config.yaml
head_dim: 32
activation: "reglu"
norm_place: "out"
norm_eps: 1e-05
bias: "none"
init_std_down: 0.0104
optimizer: "muon"
lr: 0.00357
decay_fraction: 0.616
batch_tokens: 16384
steps: 5037
Each number is 500 + 25 x the weight over its row's rms, rounded and kept within 0 to 999. Layers, rows and columns count from 0. Numbers have three digits each. The size before them is the row's rms in percent of the matrix's.

# up: layer 2 MLP up, 320x128, rms 0.123, rows 158-224, columns 0-63
# down: layer 2 MLP down (transposed), 320x128, rms 0.0746, rows 158-224, columns 0-63
# gate: layer 2 MLP gate, 320x128, rms 0.12, rows 159-224, columns 0-63
up158 123:495487480471463521455495480526511476498507564530461491506485466524501494521478524474534543500436540517498509496527495512516520489493465460515462524462522483497489486488478485470527486503491480
down158 108:463530491475520496504485538480514504488490491517489505535504524538526517512512529496518518484513481521522508491472493490424504483525477489504538449524510537539504497485522541486467535515535488
gate159 098:551509483479519504495497495512524499492527516526505537540519548491455502505514484501534466479491479467489466492507487455501496466507524515480496487514505502525557437494536505505548503484504508
up159 103:474503504517444513486451553452499475498496476510477497502513515485544490478527489477503530520507516530513495526527539519513494513504544457483444483549477498498472516484482507498490475493512529
down159 091:504479548490598507464480485485453497484524486507550536516523496466498502460515483453543545507524508488478531497527476499516484445476484561502490537445499521494520475463478523495500515496492472
gate160 108:520522485464470531532538525489559521493496525513530523493496496505502484519477509504499495529500470473494492503536522487523510496499461485527475462493512410515509512507509487467495484495515506
up160 110:481501504501512514479505483528455508492503497497456456507526500510498515501498487469471500444471553517504471464450508493473491509486502508529521485513485543506476480486500555530497540474488508
down160 123:499478486516538469495494480505487480523541477479433460497506505537518513478468542493491478466546548459471521509504479493479494489497521501500488500520492534503504492519458506543493500536484461
gate161 113:526495509506501477517514506475521533474484493494492464492499515487482531509529467516511523504501468505510509517469488481434518503463506491513520496471503467523479545497512491504502495508528501
up161 113:492488485493473560458476513523506517479514570498492501507473528502482463487478524516517500490524504479493510526528525511537489479519481516493492497520496502507493483499509506501463502484448495
down161 105:459531489497515439532518481471488486501505482460509480456509513501470561518552487489517495483458517503518512499523542487506512506511532517505516462455507513493507535488458489493514519495540492
gate162 096:474485549507533527550493459476563468475493530472489498477507512508471506531525511508456527550482507432522508464504521476502509511512501512529514534472505503514484530502499524490488507551526486
up162 099:474527483520475491487505516497440495520510500521531540482519464519452493458479553503506513488471509496515499503514525454533476497481507519506508525506490506537491466475539483548547512469473522
down162 096:518489523506484503496526492463451465486492508510507534486516493531523500474473506521486458478476525476499500543490522534535506521482508463477528476500499507515512463500547509514453469470457446
gate163 089:506564478529491481497532491511539478478478492510482540510476546467478487498484486498502531467516465456500476486520499527504465499518496526544488500493481446536510472450462473515509486469508522
up163 103:488496511493478502514526483473481580468538533529462544509509513487485548513478504507509491486482481480504513467483499450510512478520492522527495472504485496531477449537482493518494470513534533
down163 084:503509509512533510525527461521535463491481510482493462483516510492480506506500506477508499440532528518484498487501448540494481546490503483511485506517495516463516544496503506502488550496483475
gate164 086:503546505518473503486507486484506490472506489489502463496449511542479512509517501500520502519505525510458506451522516532520523526479451490506470499541482465551537478503476454481492539486512523
up164 080:514477506493540492485462530518479483548451506533493493505512435465489494494517485502463486504504498492495510538483505485502514481539526464471538500463484525500499530478482529546477474496510489
down164 105:495457471506512518506484509524475520461484502528514491528521504510513465443526480482470472493522509479528463488492485465536536504476504510516500549499443524544465526493504526529527481482508472
gate165 103:513467508507513471450533456462515535474455514487453462514531520500511479508488499508489518488568450510492499461426524523506490491515550489490506492475536490555490501525485527543478485485489504
up165 108:471535517507504530525498489498500407477531501537552514454486525498521504505503443517499429505493522448529517497493484486479481538472523512503506532467460481509488494453488511482495486508527526
down165 103:539491502482514531443476526492527534515509489486479482503513500459482509487533496458524463524465556520520465503483475486513486473522510491470518510492526486502493500457523470528528515478507481
gate166 078:465528511487477498487541504501512512509488502528493520489509491525462539497493501503497489503521557505488517476483481561524524478543511511492504490513521484444487500490505484506490503545503522
up166 065:531477484506519488533476487472496467484513517503513493530518489459495480483512548506491528499471481507525441501530519467474473495485478494510503510464495506538514521495508504491498485474535470
down166 085:465499513505502471537512505455480440459541497544489508484448512502499449462531485458479488460531452522501447469510520476489501523502520492537500531483513495530503487463542528511514478475512457
gate167 108:485479460529487462502544511483534527485488504494493495516531488501506492487447498471507547474480480566467522500493506524510517517494547497488486525477497521526442502462504484547516498467473504
up167 105:500480493502505503501515461494515495531512530513492572540483519521473517520492529506493495562474540481494510452526478472515515492505493479477453493495498511524510470461479549514520504538450516
down167 107:486505487500531497502471506521460487499496456498523466491520475510467501445515522478486506492470495533480531532492483478535539501469521491505467499469464465530516501498532505512488507505529447
gate168 110:521506448532423499551504510512506521485470487546447500516499489548455539522515484484491516473475491468516461485504493487525499502476476486510444538514516420515500507535494499545486487518527506
up168 113:546532515506527474486450534494517516524535472492494513494480527513505480473548496497506510524512464458523486527541499518537460494479505507459469511469520494504482561522503516485558481478540516
down168 098:482523441505468494507534512513441494498487547506513497485511495489524484504511492509539544482525502520537544522466495519509546515509472507489509483561481507536528508507512483485471474514507475
gate169 108:488525490441525486549479445510496483458487482457527496500473548480483516513468488489507499506489494484490484536490460486540472501504490549491478512495497489522500465523483533544438515482512458
up169 113:555455500506505509469534517442536517506521482487494523498512506513528479482519492498518511429513476512471507541455531517474536522483481452509488526468526519514506548503482497514466466542534512
down169 115:442545484512520486509528536496502492469499546475503444445515511530471527488515544470479509545524499491535545443516503505504499489529496528487546527482479530485476510515540508473534529519496498
gate170 104:482507488459492466501523509509482549470530472540495460512524521457485504500525489449527515489520479536509489510544497531456503502482483496497535514503469552473529483500514492536531486474458515
up170 114:484494504550523508442483482529448490467448522472534495488491523496494495513511490550529469494520484494494488497498523502508496490484536484523488471520546455511505552527453494491478529496452460
down170 104:503549495455466523527479538460484507525560499489510478537514531516490493520508502501497511491516540491529481504531537525497522485514490479472532486468504496532484470498499534500509557517537493
gate171 123:501516536452482465549525484560505528475483499513466500465541507478500510519435513543465510483488507501522498517507522476456497455481465510490542493519552510487490514522490528516515466497512515
up171 122:502487517493527508513462453485511517500551498465517506505523480495487496493519518446484489488499491528537534522488467487492499498498433479483524497494482499468482425506522490491519442492548508
down171 119:487496503487482517533525467512516493508500463543531532534481522526478502473461498566460501525511486505520494463501483499499467489511486510528473483447496495517476543506482504486515478486517494
gate172 038:501492481490526515493471513498476520476474465505472521537518490481514524483525522479535521432537480524539523492487489528494482529584467490519507476515495466512515494491539502509517487458479512
up172 040:516499514441496480443502492495539500518508465513501489507524483477483510455530549502485520494486563474515513486529524504490525480490511504501498512512539503489502472495517480464491497464491472
down172 032:481531469519447480496464490517486517487512517543491493535519522491505512491518491469484521484474483486488518534516524497558489489519477486564484553483475502534482519480494525484493485505515509
gate173 106:449493504536510529515514506484543444517498500547474528507478480552549528512466492475484483513504559530530506509491475503501502519498503524549488472521446511500479501485528502491489469481469505
up173 102:464513488533475486529508481497548482545473502533525508506490439526506541525501506495477515551488509536475489506495488486512506504507558502522488496529476543456485472532498499502453480510470483
down173 101:512458462526451550500490557534505521497507507505489523500518468485539505501481498480470535446534489506531523476484477465539478530528496504510487500466500495479517474545516452518511502496543530
gate174 110:543461514532536475483481489475521475514482548507451516488474524460494510469508480474477497548505432479486494528545480471497466482515525496486480551537496544503534509514504465455473504475495465
up174 108:483541525452456532518545524536492509504499472537563518526517479517517488486478481502501518477510553503511499474487515521492541505457468513526488465509495465500456483494495524547494510520506537
down174 125:516511458518500471519526495461498469517507540446498480512502538492524483478525533516452476525510473464511514514533484518485498520504550493504513505494485470465549499468493524461490473522508454
gate175 081:498470490532491484499495526472512476468553544503485528542478526517472487487545498512506520504480477500487544496484520449488483509471464507485490505465480527491548490464457499492437460502485536
up175 065:508474486511484517494477544469502456495551536476459471517469515480497456487529499548485505499481474477480528444486525467480532510494470489515475495480477516507547501483489505497457466496478563
down175 088:486477490481508523513511507514477465492492505458513520501540516499506507500515521523499515569525480478513543489524517455519490512464530528490498482488502543486504523492485533487489563480545514
gate176 101:508505528516534495491494497458437518498469502521510485473484509490490495501519550495515488474515519497515540517458501527471542484514495469502539452467488459535507542538469530495506528519540514
up176 101:502509487526526514509485526532534499507514512465486501527483535508476515482504481495471502529500528522471474472492512438503479515514513471487471496531537525510473485473508465500483497530493488
down176 093:531490480512483515531497482493544494517484534450504523514533507514492523537477520564464523501534513488501502503541509479554488492505544503486516459461458505490527523512521543495523531525494508
gate177 094:463527499497525518471497456512481534509450504499479518486507480531496527511462516523488483509525427511478525512519517524520502472525498479481503490483472528458494482504456512579488468465479508
up177 087:461497511495521538477513488516489520517477490492516527518490487506503495507465544498495459502479446511470548495486502485493501475541492424519482509453468503487461476496496492515507474477513490
down177 083:509514523524456486495526518488478520570509490530516506517472499488510523507445499515535487516490472523517484462488429514524496525460453471486484562502492485499473479478459473541513499451506503
gate178 098:493545517504489487467490503550516508487491525429544488549534504484511484528505460488496504484507515505533508506532505535474463502462506543533502503533523479527504475512537544496503498513473519
up178 099:514516497533475480420476510510558543485506491480542503526508516498526501479519475497491516470531472464479470500511490437504474485505472502522498496551503488541532496498487530526505492508444504
down178 095:498464549514472487526476481469455458525521485492519490524453520529526473529513470507467475473465509500469522576491487512492485513462553500513477494483489537500464470468540488516507462479522511
gate179 097:466502513493531499500496512481456513477462481522502537523494525546512505510527521528515506475521442555493550494532464477558501514488478460480490483502481520528483507477539472524479509471514503
up179 097:522484535487528472497432512493539503488481503523507534499506491524473514490491481519458522495424512528505488455495515483517525478502478511519557519522491472500501485537524452510504503554481501
down179 099:546518521506469485494476495556495497539487501511486506537456501541512495532526528486532506509494492552509499511531466517508475530508504447475474488474480481532494457571487493474477530508533523
gate180 104:514502495530527449482505529516504436513504517530497460526467478468495519514501449492452494516460510468538490497470487487513525481465515473468500508487486518467521470464514521464491484529476514
up180 101:475523542528465479517465523514545513510458508459528504461529528497538513522489535472531520498523444500468523506507540503493496507526497481544508498500522503513468540512480521498487514491497515
down180 097:486491494500495541521495493516467511510511495479500551545527486526478490465502491512499490516568479484546509506499521487506531528466466454462484513540526486513553523510475508510488472459430461
gate181 111:471537544460540503466514522497521521446483515537495511492496487529539526502530456488516509477478485496539509521492492474487513527487510491475510515501522493493511532491480514532493495539529507
up181 113:499452540526528515469513459530502476468512456475527483519507476490529463457527464450532502505524466521502532503475519522478510462544490524506531508497489532488453476461499510572487516501471497
down181 109:493500528489473455514489530509502497511499503538510514516463493475497484512493487514516525457458547507491485468492498474508490466522524524503546464482520505445481513522562472475484473485498477
gate182 028:504523476498496466497524506459494490525457501501438449516477502546477543472520521527537500496544516494518507500501477502502491498479463531494485492538525499528498505510464525465545551473528467
up182 029:547503479453513498497473511485498549517449519506473500541520467536496542503527487545520504502529517413509507504508449470480502478519468481491504491487484487502508501487482498466487481489510549
down182 021:535485501466455492500475462506456509505516468528560505532558507486546504476514518463504510558513525512508504490522473524511473504518515559516436479498509504470518530494529505541488480486475501
gate183 109:500530474497478535486435482517518471546482494531486494485538538545495493452524482512503454480483452523479529496481493561531456497493474481484490498508505518505522523493537470493496495484510481
up183 120:469544504502473468486524530536552527566482484474478467463472488483460500495477477472532487484495480509526578510470527501497459504531488498479521454497429513507513505505501554487488503477516501
down183 115:466494528515521494504494484497478509480513472491515467487479502457478480465537488486525487488478467538535471470483501513497547496484504495492526505492528531553463497497501540488514528483525484
gate184 094:473471520529498520509498486506532472510517484505460546522474492497465507475457457501502514490491465504479520466531511517469509497472487478472508545519474491531526510480471488486468516464455481
up184 100:447497533505504506478474467495468483521455524477457478488500434504529524485529474485506540523494480522500486514464489527483536490502520479497508445452462538509493494544504502500475512503510498
down184 087:450501490497458513514501564502445487519533485510511531531505550530466484470510477495498530504520481512488523536562479511477517488461509432533479507532507495514528461500452509530489520461521518
gate185 105:479477498509441522494468502520507509483467500508536513495523509532501496479525422504480527505544539499514485493483471504503471474512476539480545513441478462468472456517510525489484527482519480
up185 097:479507551483487535494458482524497507452504522457493492484533479547489518490491478517496531481499520479496482489447485521505527559507516509517509513443505510462510458488502504506432488466543515
down185 112:499504505501495535468434502460482549544457498504555494483517477497535524504478513508529515493512464479500486475503493544469480489483534514446563478499514507419499492469463503529485543502503488
gate186 105:523528515486570502455502506487502490517525478511526530483498464493485498475470532484550487540523551468562490491450489496502497459462466509472517504460490523492537505470489512444509510509508518
up186 102:496499516484503515525481512501525529502522486489527517506485562510454524483511521505527486491516462483496490488449473522490516482510438489530509508533429586496500521488482505510509553442518487
down186 095:521488488500459504489447507515478502485475539492460532498496495515466466533457552495492429504493469495484523537551524501524529505458502485555527521519500489528487512509498513504514484487508470
gate187 106:492511548479495495495474527520477489478427496517511544539486467517479522501515501526541512455466488490503487492480486513498493529490492518524547510490509533486519440465503502533488486528461482
up187 105:531507493489468529482516498533466486486501550471490495492519508480475487513459535476530512464499507506472498483512490515493499442481485548501510539502531461467510485476558500487463495520520512
down187 122:478508487493512549479523513507482519536473504490522516507510461482515514486511532503470515455509526506514481500445494558485449461470533540493515440454457503506520499464525518500519514509517507
gate188 104:507481484556483494502505496509514479445511479479500469511509485503522498529518467494497484515476493518535513438464476490492454513498473519536502495509496487494502544539512513492504461490560511
up188 107:519485481488515493534499468542506488440499469493483486490532452518535520503526473549542473481511484504542493442508481485471477496483496502533494513495505517507523531524506501489507447529534493
down188 094:534532509527542468495462502490475459532491485501510537507456521504494507551468462492479486516505455528477496502490493507500509461515460474475525505511451532511497482492520537500467498470487517
gate189 086:493534469524501513507530543458521501486455466535471516511469488502491525551469477533485457496479506470475563517517544494516486509495506509481514437486489514510494500492446495508460456482450506
up189 071:490526456531533517480495518475523499486493489478480502510509483524494531529444489563504444502480467488497545483505527471548474510475480506511499443474514491532475496491466463521483525448470476
down189 088:503496471512535473526462540555507491472512477488508528490496505532489567517479486468494496504513480495494499509516510450476501459507455511518463511480500536499524482522512479468528522492471528
gate190 108:485529536506489497504518495520498455438486515514512533473508481500496464516541473508511521503502491454466493465532483525534574500481501513497464487506510524478514533489454503533522487456489482
up190 110:504495504509541539539498459511502488499488446473540547481529509496525507477494484508502461478495547503482504524485508502484526486504497466527535486472479471427487455529500523521534500451515508
down190 106:501505472512465487471468521474506472483483533516481509497488465508478506517510473501528519503463442546482468491478515449492539534503460525467468508520523498517482512523513469540473544501504537
gate191 157:503502484513520500495539480509518501507476481502513503547517546517482486495532527483486484545548494541503486426461503480512528523459507480528477488517522470498543521514521525531464514557537485
up191 145:500501449509505485510534484518536496489504488489506522557542533537505511535486505514509493523509498561483515465462487466510517539498517470508473503525553451480543521505534550530474501544520462
down191 117:531493483515498544547519463490507480494497484532549505515462498518481475500521486520497488512503509550487526530472513502531516503478453516506462469528505470507511489489509532500489511510426453
gate192 084:507509494459552467541459529535493479532481515526466486531492497506478501490476491494512522509510477516467511508508481503533520497504499564497509463502518507472516469483488489516536485510484549
up192 077:460493504512450505504550485480486498464519461502526533497493540484515506487511473481485471507476495525483457499481534507474486522533476448498511518497449497523496520518515490465467510492500450
down192 096:483498500503523515480502503509511499539503496479508541484485519510514506503493468487524519486499465517484468488491517429498479499525492439522523543503456498500511492498498482488459550496490495
gate193 109:509497443486503510518500526493480498514498531479475480456503477488511498537511445502486508481497515514524504505478501509423508482510473508498494498509470486499476518529524505485511464554494477
up193 115:544483510494517478494543506524497507496470537484496447521505497490536471495477524480499488481523473481456532541477492527528488484472472448519474523520536498564494475460507516491504474497495452
down193 102:493467470510473542516497517539471486485524493485453524491480486507466498482498465491502509493496497524507520506501518518462504515534482502559488524507491547454497498498553492472517550526525493
gate194 098:516496494511467484492521529465486494519547472485484529480508564509480468485483484554491472490487487497460469457501575491517508513501464494483498497467482451453529514482522518459510496470498507
up194 104:502475497507496479468507521552482521538500510492489532509476511509469511491490525471514475487455501498505474497537490509472513518490485553447495511496452454467561482510444513489528490504472494
down194 094:500472501525497513514471507521497464507467507513502517513508456464520510467473506467483487457492495477481520516460517511457530531495480499495470497498548543533488512535498467493480487459496518
gate195 106:543519478501516500476526513518506504524522467498505532530498507474508514532515486486485478497519537469473495477513515497481467499526432502504487485494510468481502523550476526493484546524538453
up195 109:512468447515561508513553456519515498518489447514470499530519513490486503519507519513522482509502492505483511525484480485488510498498483524517538462508481453523496524499446510499526491505518473
down195 098:491517558495521455521484522509502479495514524497481530466486464502481512537501463550477498500470496494502474444520495443494520492500514532466486488503497549499504494475478509498504488502507511
gate196 120:487495482490480467530487545503477497497484530476468527478481489466508478494467465510511529479490505491459492515475534494539495506503519569522491496547560518515493518466470470526485515498476510
up196 108:545479523476479454504489517506488483524497513489469466525448513507509524485492510502515513504493529458535464515522427496484481463494504540551499472503509548501467559500486502508490498502500475
down196 114:508486505515479511500494458489523487533504453461490493492521513486465569501489531465572507508497491487510510462501530527545521504481520513486557517480518487525537482446467536520463544493524509
gate197 093:491531492460503509509463480526514523467463529505504525495547486501515482499463554536460461459457488484495525500509515491477478466531487506490496457487519536506492501508521485488477457496488472
up197 093:521517464528482506490461481491496478554500472489503503480482506505493526501522453495452509538535543485485454509527486467552482516506493512512488524521459502489516512484511522514489475471560510
down197 090:478521495506514509543485461518481497501512492504496480513522498481516479489457513530544507504432465492522495504483529516510517502496482479518491526485564541476524503498454554473462484524513511
gate198 101:476490526481537514534471529517475464462498504485510481502505468482494471487494529490476499504473452500535496488504480502488464465525514468490512468501472448487447510488530441458522480447536504
up198 100:467528466472511474465485511475475477469487498472491526475469468478494494510475494530547514462470485461539525497506474535525500492504494462502482477518474471479472516456536532465510483462519480
down198 095:525540508490494539475506520489507550526470504575529492474500521485527494510500452506494486461513490491443498515465552472489482488501468485478508515507514483506477495504482474508512532495505511
gate199 110:511493504522491502443519479481491509514496506506457509529473537502496531488486502468466519492451515479458507501510499458534524526466477531508492492521485471537535532472469495496527551514462489
up199 105:463493494512520538487476480509490507535476454458474493584490497540470453527491470525483498491509548527506477488497496494517494492503486503487470506526458509501513479530484546496547506541490494
down199 106:513473485545487488444540478507477506470516485529554527509482501484523519451512514485498517555526511473470493547526507500503454512508499477504495509499538532497519506468502507529559483480501533
gate200 077:507505471534528487462506485490462469531483492496532531508566502498520547448464492482537517509489514498498513494522462451488520442473470468530523474465484520549442501484490489499483485478536505
up200 087:514475516499493529516515480529491524474524500493505521484467495521469541513547541501512496466494535478511485507507557486465470507503512481493531526482541471490518497512499500540532502513550500
down200 077:501512459490503474458500485512493479522475454549542464498525505491472472484460497514488532540522498482512460479457521484530473488493494524446466476510499501531496501497520489484514468451469473
gate201 102:534506514504559506493514479503491528505461492493528497528511487481536472497479480492491498468530491490527504501502512500508473456521523524509520533468459500491541472492467506495490513558482520
up201 100:526485489545532420508489472520554495483518515486545512487473471539502557477494476483476475509494484507493541523488443552503498513474498456528496505457521501485469529494492499503491467466506461
down201 117:460524525481464487506512511499506516525471507513498527476494498512490503509506513493519485483492481492522495492503512456493500523523490495491469489496564475506480521467505501486454517512494487
gate202 109:489511496446436472474518481518509518451484496464494535496498474525535508482470480485493488515465469475535494488507536488472534543506511495452499464506507499501478479542478473495443541514462505
up202 108:492495485520523488509524532466498508478474514470519427519486471505515521448503470490501512546501501499502517544493526494487502509531503498530514499504463588477485527540469509527506531506490523
down202 116:456491525493518533482463543515523488461502515511521527491483518505542528534479456520501531483524532447489503512514491526499516489460486523510459504505524509528485487510540479552508486485499489
gate203 047:514514520456529502514480477531486504491494526550522492479466506467513494493512476505492469494518511509480479512486477524463477473485454484467487498504512471502457510533512454453523511513484468
up203 046:489449527512470506520516500484509448491500491529508482499492534486470460463512491496512514545503499537456492486500520512521478498490494523455480519530481508457510516545548488520462467516525516
down203 041:489560492508470508457539503567545458479490485485526539493505504503545494477511535494538554507533516488476489513472491505500520506511487540457500447461513556511497521512521489540457498486510500
gate204 099:485514463488503514514512524549498515496503456514497540520484456513472475463491521459501458517509529484517520538497545505529493480504529490504502470499466490504500488480494493518514536493454528
up204 104:469460552474535546474464492501443494495542536512483511510475497506543501537517489500491531491504503518497489510474529498534506509557514467493524533490518506478537433491501457499532498529535489
down204 094:532503502544511486450519504460522540496466529505511473427480480531519542550482508482487504514524480510485511512526505518500515499512461491521483506530489511531521504533515574467542528498519508
gate205 085:461493503529490497541485492447519489501533451515538519489543519515501457507505540487504461493481512508484512523479507565448490486497474527506524472489530450516503450525511475518486477506531507
up205 061:479510495516483508560498502466508531494520448486527507466526509536505467518494528514520448497521490478517514521486491547451495504502463521531491486491525464484501456524498485509516476511569543
down205 072:523480485523478521493513535491495509485467519509508536484505474450504540447526492480507484492502504531520495531506489474554511497529538506500494511482497504523491466519501471495542493483477517
gate206 115:516496516488510506468475510517580496487487492444493526529433480518557491501524459472516528521513482482489456468492491512514542505511484512493491507462482480506501498516505531518513492491495561
up206 120:500528521496494480542491487536427519516491459498493497494524534501470542479530502519476469509498483475455499457528511518519509502499463485511494538461557553500463530525509516491528489488505515
down206 113:509460435482466500498469483466468467495487526482456458510499464511503507500496467526481486525493512469524452538521528478530503505451472466526504469511497503516487466512454520495522477482472508
gate207 123:423468522539530503489525493503511497500465521513491526495494481514509508511513492508499516485471511508477504471480506496550502493540470460517506460477554532518517486516492541511484524538530541
up207 116:526508450492494489498509510496549491454510496487500483536520483506501497545473526478461471515505459531521514525469525529465487528461510508475510554507499533519508471457493461495523481490470481
down207 129:520512520459536500496508493490559507484513520481545518445526490504504506518465473505457485544507499514510501524458484465509497487497510509485513489511483457527542480469527504517528473513446522
gate208 112:507484550439525475461459498545546510521470499482474535499463561494569537515530478537509488466520507508493477506505514513506503484492516507476474517526510487522509525481452525519489533537445504
up208 103:490461496528485509529519482501511512474534474542495531481532518503485451505512469466500486497483503473500537495514514519482527537533570476524470508521492557500492545458510511506509522499456552
down208 103:522492515526527498522505492509505493492501518525448537522432507469498480533501471479503473501527461526489480546530502551512524533477496521471503491472487505527544493522510494503491476515554498
gate209 099:474487482526479498502466528526521485488459520456569493476530498530478497536489492505518461512477524485475485515455547540505520497526546506491505532500523495529488502512493458531516544546513497
up209 100:522473468489546506526502487533482553496491476491518474511482466492500505478550513492505504532491493505491463532496523495510469485494536544561511555489494507483482510502490507505555495472487546
down209 092:468508532483521460464529539482478528480506512559476492477523496467497500538483503466476498474501472473534484462492472505522487464503522475466473507487542527472510531468498498519481506492467474
gate210 117:500511497506471481464525511461487489519509497474479452460440491531501513552506528532536547489487519512506503504504518502507474477481530446486498482499507530502515497503511510516496476496526452
up210 112:514508524505491540499550510504496413519497505519513475486461499442495490494494503505511490494554481527530489506496473459498474496548473461513469532485515529458533533524538461484458507481507489
down210 113:537518499507481501507516479510519532527506493519519542511472476496465479519491505533505517524472504532463516502497514513515502497445464446528507512503501546522516500513498528462500511454507524
gate211 107:503479486503478548513538483465498496503466505505511481495526493487546504501496492496498510487541512525507478522469464512500499485468480487449515536448461514534486502473494510506465488506548506
up211 114:555500451494500489543488496463507458503489513513494492568483499479544511520520479507522526501536506528541465501508474514505503487511481489451517498445486507532466500493502511500486524546493537
down211 110:516469501559492513472505493477489523515475491516479495467543454486534513499493501526464453505532508510483494509471493502485500486486471466505521503518482514521477497506501472492535516503491570
gate212 047:450452519450476523545520525537471451521505499524502490489512492537464523517501484505505464475493526522472470508477483517490489477503510559482557520491529485500499462482511523499487516521474523
up212 043:524547503520496500474471473450475505501458532528494541528477505485516509481473496496539553500510500464478509535527489565507533525495508481521509530541469501476502476535454486476490499512495496
down212 042:519509496576534486449475526471462486501520499480474519495534554531522537457528518492469466489519531465507514488488502503519526513503510516477545528506487482463479509483480505505466487474527520
gate213 095:498488496515518522524451537521490481489525469501498448519478497479452525523506515497474515485529510497509472538529534512464504484515497467499507493523456498489460502523480454487508535478530500
up213 101:468469520470512490491529490457499495460544527469497516509509479496480477533450455523489507539484486507524503518488544535500462454496500525510485534514518501520497496514493512504537463510488550
down213 095:486500480517501514525506507465517516515513543469513477481511443508483466487478535505535479515516496525510487518500510480496486496497505482523475486487494525522503567510492546502463477537486527
gate214 092:540519493492533513516457562471544464503543519477521515493455506503520524527512487482494487471472507496502509474502537552514502512495459505500488520556474529503493480474493484429524515510525506
up214 100:496540507483489510497487545477563469502491505493501514492473524462471496502500536468482489482489445479489500510519494509527490502519437502494492524525477531492512494492515458505543548510536517
down214 091:529460512473521525475491462508479536504513505544518520497521465510511499473497470520529497451527549514454531496435469493463530481511518552491530495512531508474528506483512518514536536478484490
gate215 106:457515530486527475504526509519540542488443519506488494476512533492512517494472494463496513496530522476528539513523463517458494525504494464462485484475521489495483501511455530533532503471499494
up215 111:468465504490503456533501481497489485492469514531486479538468490484474497491511500566547516489514485493486468500529469468494520473504493534525496465522537459448492498508514546511532503545461512
down215 103:523545563544504531498453496498510526487496504502452512507468535502508470483492471472546490479433510530491503539534495463493514547524508492471479494491497504503491526520494532544481488460542518
gate216 109:475447499510473530514503487527498470463520499480486521517515492492508464511474521515515502482524524506513550537483555511475520467492513446481491555513517495498480538498472496498485486527515524
up216 103:498530479502496484526489510514506503506482462524517421496505475506489494485484492514479534474488438472462516532577523506487501477487481510513575499500547482486515560490484486493474496474480495
down216 111:499491512515496551508485497483458525517561523512542505487536522507532534497484509529491512496484512509471483527518464501502504482473492505528502494514530449508537471505437490506500507494496476
gate217 092:471466478470540496494501549503515458537498448533493506498476504495525471512524494537494502495478503478446506509546472502516495534495467489461491479436466520488512474489497485446523467501493492
up217 101:493530476551530550539488494517505474499498525494472528490513543477546511498479519520520515511510486486532458496540526519487511496513529517509488451497491482548480504514490447490529490496486505
down217 093:537502527477534466465504474476492462510519473504495514512547478521493517517477488505468465524471496516475518475529530528496520442466485512500529526526506479529509533526547502503453517482518503
gate218 071:545516480502519473483438474535515455554443506571526465524497542499489530498516491503484535467528532505451476527475461460458514519502452501478505508516498491491503491499499461483512515475502506
up218 090:481496479453490475510509500489565500482474476463467495485481493531499481509473483501494503500492494504465543485546526531501507533470541496503476434492468519479519529475498549544481503524500487
down218 072:498493523471519476500458496548462490487533521513469468523538519462491509515491508483529529535520515475489492501505504482490488461481491528502489425494499530543483502463475500493531464500544489
gate219 105:465464505531485508468442508520537521536452567482503500532511484519514493528526458456473476513485526516513459533478484503521499505505494515535546488515483544473505491543540474500522514468485484
up219 108:518479533509516464464486482508511512516497486546472514470527512516466512489489488480520528485485497520511523473521484530553511481433516514504493475456481501476516506496512469485511541522513491
down219 098:519534536513513513508549470492536549525540492542505514498474494490506475494529503488509542491505487538491506513512515515470507547531523481458478482554491471483505485473469496490512485453477536
gate220 089:500464456506544495506487517542483511527549523482516516532515474507527506537529497488509497490525550499476479484484465495490492489490513473522498485496483475479526490520465535462476488474493498
up220 091:513483473483493504454494458517451499462513535508507535492522509510479512523511521508508487500469489493478465488508525554479478506469493488474454454452475471531513502505514447476526529482506506
down220 087:484491518515484491488497468514490503476498547486523532468527546488542557489482506497483459462507526512455512478497480496489493488515511549434503518508527487447505499487524478490478518484534483
gate221 033:478495495483541548485510511525470460512471474513511551524492513497506537474489543520513505516472508487475491508538526487499481489511509476501512440489530479497486487472450511495445476477504550
up221 030:483482519496504522513512514518510470525491470477483531489484500551470558486506573512503501491447487549477477488474500474481515475519508465500505503487533477498515516459503517527500509487497531
down221 026:475499487465455516467486460461486515479533492492478523485483515458486475492544506482441534509516508469535516482527521455482460495481501505520515539501503508446511506536512473529503506466486468
gate222 111:506485537518493461536531529490510461452494523490517488517493455496442513490506459485504479514526516487488522467447513551441515501493537489520503552501477483509509474453490456494526510495526493
up222 108:476537514488508520506525500468501516532506523507522464505508514459433514484494457505485531503538496496482529462479506483476507499530529514527533534493461472491496492492502500482530482525482548
down222 126:511551496508493507506478499530528477481518481482473490503534517492483493505480463548508524482509475483475515502500495517531529524472490480515475570494511488515554449505463494507476495493481515
gate223 083:463519514493495511503481533541456538474494493529529474515516493453483502480479486542528484480445447465494490520471496489503503516550465485509490489504553513489492499514469542497511483488520532
up223 081:574512482507501466479531529502557459522490506485511478524483476503507480534535491489480482489535546495484492519525509477514497471495491511548497481519480501506503536475517478508488541508476506
down223 079:518471453502488474459483495517489515490509496510509515449526497471466488502480497546514453523494493525472525531474521518535489474461520527511467456508478493522565476497521544500522477468539496
gate224 107:503505504510486503497450489471519508512491532463517494498462521514520496506517505513518465522513534507491520471518519455492480531467451510490493487500526477506504502511468474470434495491472503
up224 106:491478477481474501510460505520518494468516512503492461529475531490522477484518474456475498537523470514487504490507448495531498469520517496460504489490522465472585512532522475554494528535493507
down224 095:489550492474498513488489522514513529499457476475504525476532489509500481500508504503539514571500544506493471506514473527474527486497494526539522521530455513535477496504462562453515489484461523